Weights of a small GPT-style language model, trained from scratch on English Wikipedia.
Architecture: RMSNorm before each block, rotary positions, no biases in attention or MLP, embeddings untied during training, normalized queries and keys, local attention windows, attention sinks, short convolutions, skips across layers, norms scaled by depth, capped logits.
Training: a variant of Muon for these matrices, 97M tokens.
Each number is 500 + 40 x the weight over its row's rms, rounded and kept within 0 to 999. Layers, rows and columns count from 0. Numbers have three digits each. The size before them is the row's rms in percent of the matrix's.

# down: layer 5 MLP down (transposed), 768x192, rms 0.115, rows 290-321, columns 96-191
# up: layer 5 MLP up, 768x192, rms 0.238, rows 291-322, columns 96-191
down290 101:524530563560493469498567535532519460479481535463481472485477517544501503508554535466518463492523476494445575506531528522466562484521485501519486498477602445493461528507441558545545447555477489467545478532480506521516515489478496485464511495421537499542508501529406596503474528549510478497
up291 107:504564460575540472467528470543513495525473500534519425531486473524483437562497445511418445485515460500527462508453508524533497457505577493495493440496530490436582505577510431464476508483448606545485544470503460531557507491497460497479539477589472502481473477545490507482460517479567483536
down291 096:593495467509510493500498482450512505499452476485445527442467554488534521482490494521531447463621475522516502453475548517520529497490457444517529471479589538530509485470590468528448521489443419457444497498570483486463565558476502484407485546524461504522466427449515497489472522527550517441
up292 100:473586493444521501471460500468539532451481447534564486473538528449507426502513562540492509543593608508386448498465454483549476602495494445561518497538555472518475495550488491498487529515447496538469552520472555575587526478516499504525510538538418539458474523515516523468513524460466458487
down292 125:494504458519458505500487485468509519509430481529432450487518466425537371556501544532447528563445518496470536529516526524456532562464502544517542474463519558522542465504437505565540493552513467506513495557492522586445564577498447500537500505524523475422517524560442506501479500529472492457
up293 103:543511507496522482505487419497479478482530555485482440460513426433449504500510501481502473477533509478529525435484520442525541513536473423592530439464488520455494474420567526533485512533467518595452519453450454442507522446476492463528443480509560492448564518448424518505516509535515533493
down293 081:461520448480550568467590491476529489570538516501537461484522528589503490543507541456512506468553515574454505485541459579462491496397546521495442533444549514495432440507515516503531531507501579544553484476534460498598522518535507534467469537465462485532465605504527514503476541562512555491
up294 113:465570464427517431452504512532436494544481495541463489514538498466494452550544474454481523542478493501403550524495557486572496553521485519497506500535544554492443538484480534510572591489486529507499479504509472509477558505509447562512507543579583541490453433502539513503494452583481435490
down294 091:529549453530509502490530415542464460544502518474483419471447472451498519431543552492546539543472434527540521465518474502482489565483536590533502470522490431499538475419477479482488551520474532468508559569499445510463457561537518557496469605453515532532516517469491505517471568505464488532
up295 113:427571537523469488489485451446481457528421485505466487531483481474434456505502510470554472545507511443490444496495496566535468513472481477498523480572493467555500557594458524466460410523506512508480460520508539509557493526534467462497521521544455474473532443515563571505474527500489497527
down295 078:474511484517484569477539570513506529483561464476508449507481484532543477460536459458414563478458461435499520599552517489476531572532447480540482464536462558505565460515447512537536455534501518489393462477449486442505567464497502479498429493496488500526456528524529470470481472533475473541
up296 095:472510481505501498486516448462507430478462538482530463477518439437493521469444568419512477470582526527498530474486534504477496483508512470576515497474450521500533576546415456543492462587433615502538451510450554412510513514576507421490487491476452497462509552484488461486419448547488519508
down296 097:490508427550519376492520466557434501510549465477507526501557430477503480525583519511514499512470558458490499504456497516521493520543500515522528503438550459486556500456449494513499484453523544486523529473532548542432576497488432478452513488507539512551487601574454539578561481473542444460
up297 092:472515540512440532506541506494476528525443517501598540491548450500434494386489509564562510523594480502541483489475502481500497523574498508525525474494446607504508546574553437487513526490504507492428480451512553445517493546509505509516451492537451514548443583464576498490513522521440506513
down297 115:513485512575521469521464577510478505461526509458470466552516516462481502536470485474492487486450515488563412467513542510386486501442468488542556513476526542494480496498491502495491487499410481531439527545515476494498515488500595439472470499522574563529514591427478489543498509502531500525
up298 106:560497615516487531520533493424547497518454461485488486510487472510495526517570483537497426531580511477514529551512477517515566485460509408454477505542461493505511559576485467533571432459541494479562493548465540480447511457455530445444443434468427520463543451459513562480495511488545467534
down298 092:559500477495487471473513516476449546491491499532474459472535534525514537539463488547490572473484510499518475550528487503458552505517515545609577413491481543453479495459458555530557515470587525516492508493522524527515500467493473606465578481538504508450572547554487547473518565445526486515
up299 096:512478489482475446514489570480467479467537448454436508489472510458484470475488464459596471467517437558468481535498527533553497526511557542467474494502521501453467533475479498518474517474558552488451496467485566473462511484423484532481530473511449567581531519571471533492551474522548421548
down299 100:560521501419473533567534531452503514526468464498453538479409471469460509508548508478504473493439493475538511463450489465477469548475482526541499514428536532448487516420551456562465483473444533535514477476536529544463444482538587496477453492459481475510446482532440462442424489533474443413
up300 104:515521541504534488565455502522475441475453474459493492514522549464418545524558485449460546498508588476544546491564503504536496538531486520529483478514600471473519536446535440461557532524511476508468513501491454468472549585524588475456516409480415531433460462494506543500552518417514415540
down300 094:523475532502505512557529484502473503500553556497481531539479565473527516498497504491454517537572525602448501433494503537484559464522526512456509486499519564488435482492528527556567476527516509362470522507491446483516558461510388470512534527495496493481563478400527499518507450523518502528
up301 099:405492502445484491488513578485493483512604524485479521514548475542512519497501497605509462564535521503525488476528449427469589486540520479445525500506525493469439484500461479489545511413500498526504465500501520480459499539447451543483496513544497540413524515467610442504479452548497525467
down301 105:503564496553498504439504523532414484434493549470527479408570573474528510540525457479447429517479475476469536530476439484518558510491442517477486522491500542533466436522550548516513462480511470419551523461540521456444491494508499449456556518462456522472513511565508464573522533426509484505
up302 113:579525523501581521514531481486451495421520489475434441438437553507515535517520490470525448437551467514533505455422516422475551491529546517482495482462498474514504479520571500431487473522500541510492589481531468517501561563498436547473564572587468424515497537556498461408524530524532491487
down302 093:539496429467531468519583492469444451511489421406501464539551562548523507581547438542501505532517478503581477479484502530466517503517551514508500510581529515480452451510555511447479466548481515442513508559434561533532539486457515524482473462539527562509467475581457504535455442532505548501
up303 108:550491474464495538501478425505550515585533470509500417506518501429530552497466452481491545442440519484465530485443435477508519499474569445481531506500468453505525476433497520491494506527500522495448455594438480497507504623500509518488490466476533442529473515510465602443408514477458444562
down303 117:490524480438514503522472503529522459508481535500468506497569457484493504465587471407508509423461519513469555461549557468390474463560465505473530486524454524458522530486470498497506505473533407513508478505556429494562504516484568483552486493567457499503439492454430436537459477511557500505
up304 094:480530518526551494534458501440479478415538534468497480478438472465530530575459531518466491551511512522496489407461519541466501460518540529506468498537446576479526523566432471500517458535555478503483473566455525492471546497521500533541518503469483487503463494438511558486494504505521519518
down304 086:485470493609529479517462474486486498497484442487494578481563508473553528512481517501515477477481531502483514565534468473495507481553559458568512531467449450438475506551512460505469417471454457535432560520475459533440495506538488523545440438447555497558487473492490546535496508484540440446
up305 090:475503393528570505481496507484502529517473536536488506471474543524545558442563528465487548539559444596522451460485452518551582496516549512526449527540473462534454535522582510538499489540483536494513500491453519469489453550523586503456519503508439467450446520460545541622443544525484517475
down305 087:483457521554569473519460492461440375497543520529449547477463459522530492473520502547572459455454502507498487513549463556473418509555466415511557470532493487483446585418576496527551537405487489502525581535469468487473551448541466403462471574475564451530469506461499513548562536506483423484
up306 114:458527546530518429478530498551522468531468526490488468574526513465515529513502529519528598408524504525487478545538503459566491515521576422516490493490492544531467486554426425449507510481466591558527432525522485572493446507490465492539545460576569525476479518486517499455446522509513550551
down306 086:435515471459532540446522483484495440582537477542464532462560493515489490546486504469564489423423508488544475456545436504513555479516495511509478470562541497494564586522459503532481487515513526484493489509485491495562472502539555537520520500514504483516498505436433498500548525496484507476
up307 099:479534502577549498537464460563511476546488449518523497384549553472508472457519541381457505493540548494503476584499466496499520488471507511541488514478516515504510479478548544459454454464480538481410497494470554545470544519508434524515531481468534483447469470509485477486456488532534537557
down307 109:546529519595516565445517466494494528510528468520515480488524457585535473469459533454485568483520495480564503491542526522421427443530469508529549436454583467515417470528524442527518443503501480513476518455497475520498495535431531543481545551526414415548488571511542482470526454473456570523
up308 097:536450490512506539524521493528489447501568482488523540540557518449566507508461463549531566539533519490525502505465531544540443537531552442474535479436526552569565499529478522489494481510504530542548553515483472432499508458531515581481535476532537490504531533477523442459453446575562529451
down308 087:453380518527543551521558587501497533485477517469509484499518488534480505489485518542470560472455499555533420584475518513468484477554447500531476515496529619463493580465565491556441481530488495477514499516543507543518480526481451511523497504395464466490519435426532488496528484440468486439
up309 092:542527569441540449470491508537554555604411455454396493537527554483498564541510535420550470485489546508490509514506489499422546502484503521586474548540467554494488496509436523491494470479454519477439498472503594523486509544485423472498486475497450478453483471454535547485540544508510439553
down309 096:450464444527514498529533563521522503490464440514475493516474459537486549431511486543470488517553480454458531501471462539494539425480468530494487481437440528545488482485590480482483487514496567468488550536435495413504419515509515484485506522491509507557491508509573508489487487446487451445
up310 101:473552442473502505569535455567462491508472508474506537530461476531447527535486486501435440530504517531462519488426429499522403527473504541487474565458590525515501448527570486545468540447467498497530514503541441553426499449533451494514513547520461419515468471428488503529441433506526531520
down310 071:540545462545500511449542458532522470538477548521500446495418568458502483466519511505523447473497504471496481568495518499549430515521477456566535496506508413518614504445520482492470509446453496445493476503471475485412478535534452441482501532540519574511452395519505501480507479558516498518
up311 100:557534543513522514545425482476447553553522440500495519472498471582518516476535486476471488461497531537452476514459513496530494480427527409496493536507430457497571555606518487471476459465525572521467554568536477454505531462517552536628519515500456534529523518497545504479458468498526478566
down311 102:471506560495500514462484491468495481544468520428478529509487540464486592529482524539530506442499437503512515497500594449498508494490473498451509597562499546552512505499490523481530471531487477532431496512477478503513418459501474479463476555502525598447472490399443523476491532485552458463
up312 091:492505539509506486536529466556484509453553525500490482530493559522484555466531410474493472571517552475462423516470492474505465521587541486476471537528476531582453526514500540503473529473448527580387587448445480456550518566462512467449502565550489484528526475489452553424488466436570452471
down312 105:544475531611560555464520528503591469472509442495499460517477585546476547483481507536479510558525572512507440525512484489519481488549438559478503579541534519467494515528563520466529517551479459413447453507535527516512525544516484487491501509445418557517472529536499450489497432486466536465
up313 107:478496448517492449509526485545423485480524518504529471516500469354492496498509551554547537465494484520481460547522528553519477517581521450529503511546494570525556554485535482488517471529539498527454525468550486508521574495487467517504457465496476552452611495486554490436496477479468572469
down313 091:546506561446446503483470431570508513545441538553424508586436517478474461491564437523477507464498513543448454468445461506535544534516526482514522460528489514550460509519477477518550500509477545500455460480475522453440420473483460433539513611507512438491501515514527484530558501438491488495
up314 098:494565443530512517533476467461458524547526475521538455551472465459453508452598479483494490501503503502486497559542502483468430487522442498488522492477453543492444493487509592448509500490462467456526412523435493473505459502575467495512532362514497520482590447523495511565533394489507489500
down314 107:513483530519551492519494500486505553464464468494428496509487534513539495537548480534486459505503376567498445503467499545509516481491472523553494495525523496407551539479542475518450492515510485484553506454504507415471500496486421479432451520518466565474519498539524459504437497447399543426
up315 089:515503499437471434566441553449526542551487529518479530526406477558529535444448470468492469484565532566510479475478468527474509472480534511503525569529446502455552459508473512469503444440498511524502551459493487497464492519542485520505507515469494522493539608471473503542555537575457501480
down315 096:552503408500556474484633494490450499556502502455551445519507498473509535515532521496524517497527463449520537486458491428498455507505481522493499527524492495517518488480473445543446443486541525528542423441479459576490465524457481496488512579520539491462524546528511410544485495499435391537
up316 108:522453456549570497549536470523517484517500550456563501555493453559575571469473485445487515461579503436530519553466523525505439481494521470536485553647516505529507500484491507468503533501476477489530458481510442474519533497503513488519485526462611501476459521527530470465503426478542496480
down316 093:491499490555466485518514493501480538512533438483530491448553496485456541599521495511396498469468456498481537497473489479478509497461502528415495479555452540461572537503456504522568508500548550482517475486510487518478566458456527477515431440530576571474498472430555544492496474447482439506
up317 101:490487462452457503495424464525485530488502514525455518457476469420475513492513500540477566450536500507508511516521457503456424456451502498488525651469505581540442515455506580530472499468536518513414513475535447457463509506502473513478471454491515514497516492541520448513489468532501473531
down317 101:469564557423488489475541529504483541512464522460526495525471525466472413516466614471511516520563491485523482549488491543568460538480523477508524503537526534535461489479466558493460519447508554591525597499441457485434479450491497442504509477473516478565493491471522475481466622492445471436
up318 101:545481525488552487548519516529489523446538454404544555489511461469481470439524486518499421527571544509476461497508464482597503462503549481486468542471438451551506541554454498535460442566454449506441581487479454466496521540485486457562513525570510455512532572548546487512504503473505515486
down318 110:545471479536517568514536457502574490495518470536536496476434498503559500477550458463536458505503463475465524522437502487512503491479477527498403468524471382467521498521521487576511585456474589433554447477496504460526509470475570561434484468506447523511509490500469520506513550600489537435
up319 099:504532461493500569453570464459512482486510483428507539492472449522434497517473566541536430472491509498486560507537541486526508507433570520434504520589457532521460517554546472448512513438461563439447475487556514408479530466413460512545533498491484486530461494552536437467428410494467573525
down319 103:427472466569470446526486510497487532478575509456507454470462514521566494497486478480466505451534512443478509544533441479501509521517542492527529435487509560547571464529533433449496550596430447491523532424501494545470538456488549551458442496529470466475501455409408503535526531515487483513
up320 103:477428490471525494566515453432571559492483514497472482499577530427576441525524515458469487514460500468525463443505547462445456490519439558573452521466579494483490487506477424511524511482548518500485499463521481477546525496559504570463523457446557543507488499577599527475527488489533459564
down320 099:468480474534537518553565451453449557485482494470462494485541547458476485575511480493469514485457462552554548439525461415540453459462454522451509520540501537512503407490545529503540586466456415545542417449481605467602514456495477542473521548528480488539563486503449584501460545477476468478
up321 093:442461478469525486539487494495488537449431596440543506426495484505456524478502543506500461522458471489507568495434502516529467567475501434485475561501519547458514549451516441447438402516491544461565489521544483520558510462522440494470484491482521452409488467578589450489460555526544546514
down321 112:494459557643558490425528505514583440577494462511483479525544522525460464454444469468480544450408508452495502492474482522498456525557553540600495492580531494513401607461535465480517530486491442522438499534491539522502468496528499415525479518516420574483465488510549556533572502504562519501
up322 102:525483451483595507538532488465438505447519505484527501493530505486557563471478486529510502457497449524482460442488567502535527472457501484469550515494444509460601503508548481499476408537517473522482529554480483492554509517456431549497489448520421545500481531565501470514475551526539456491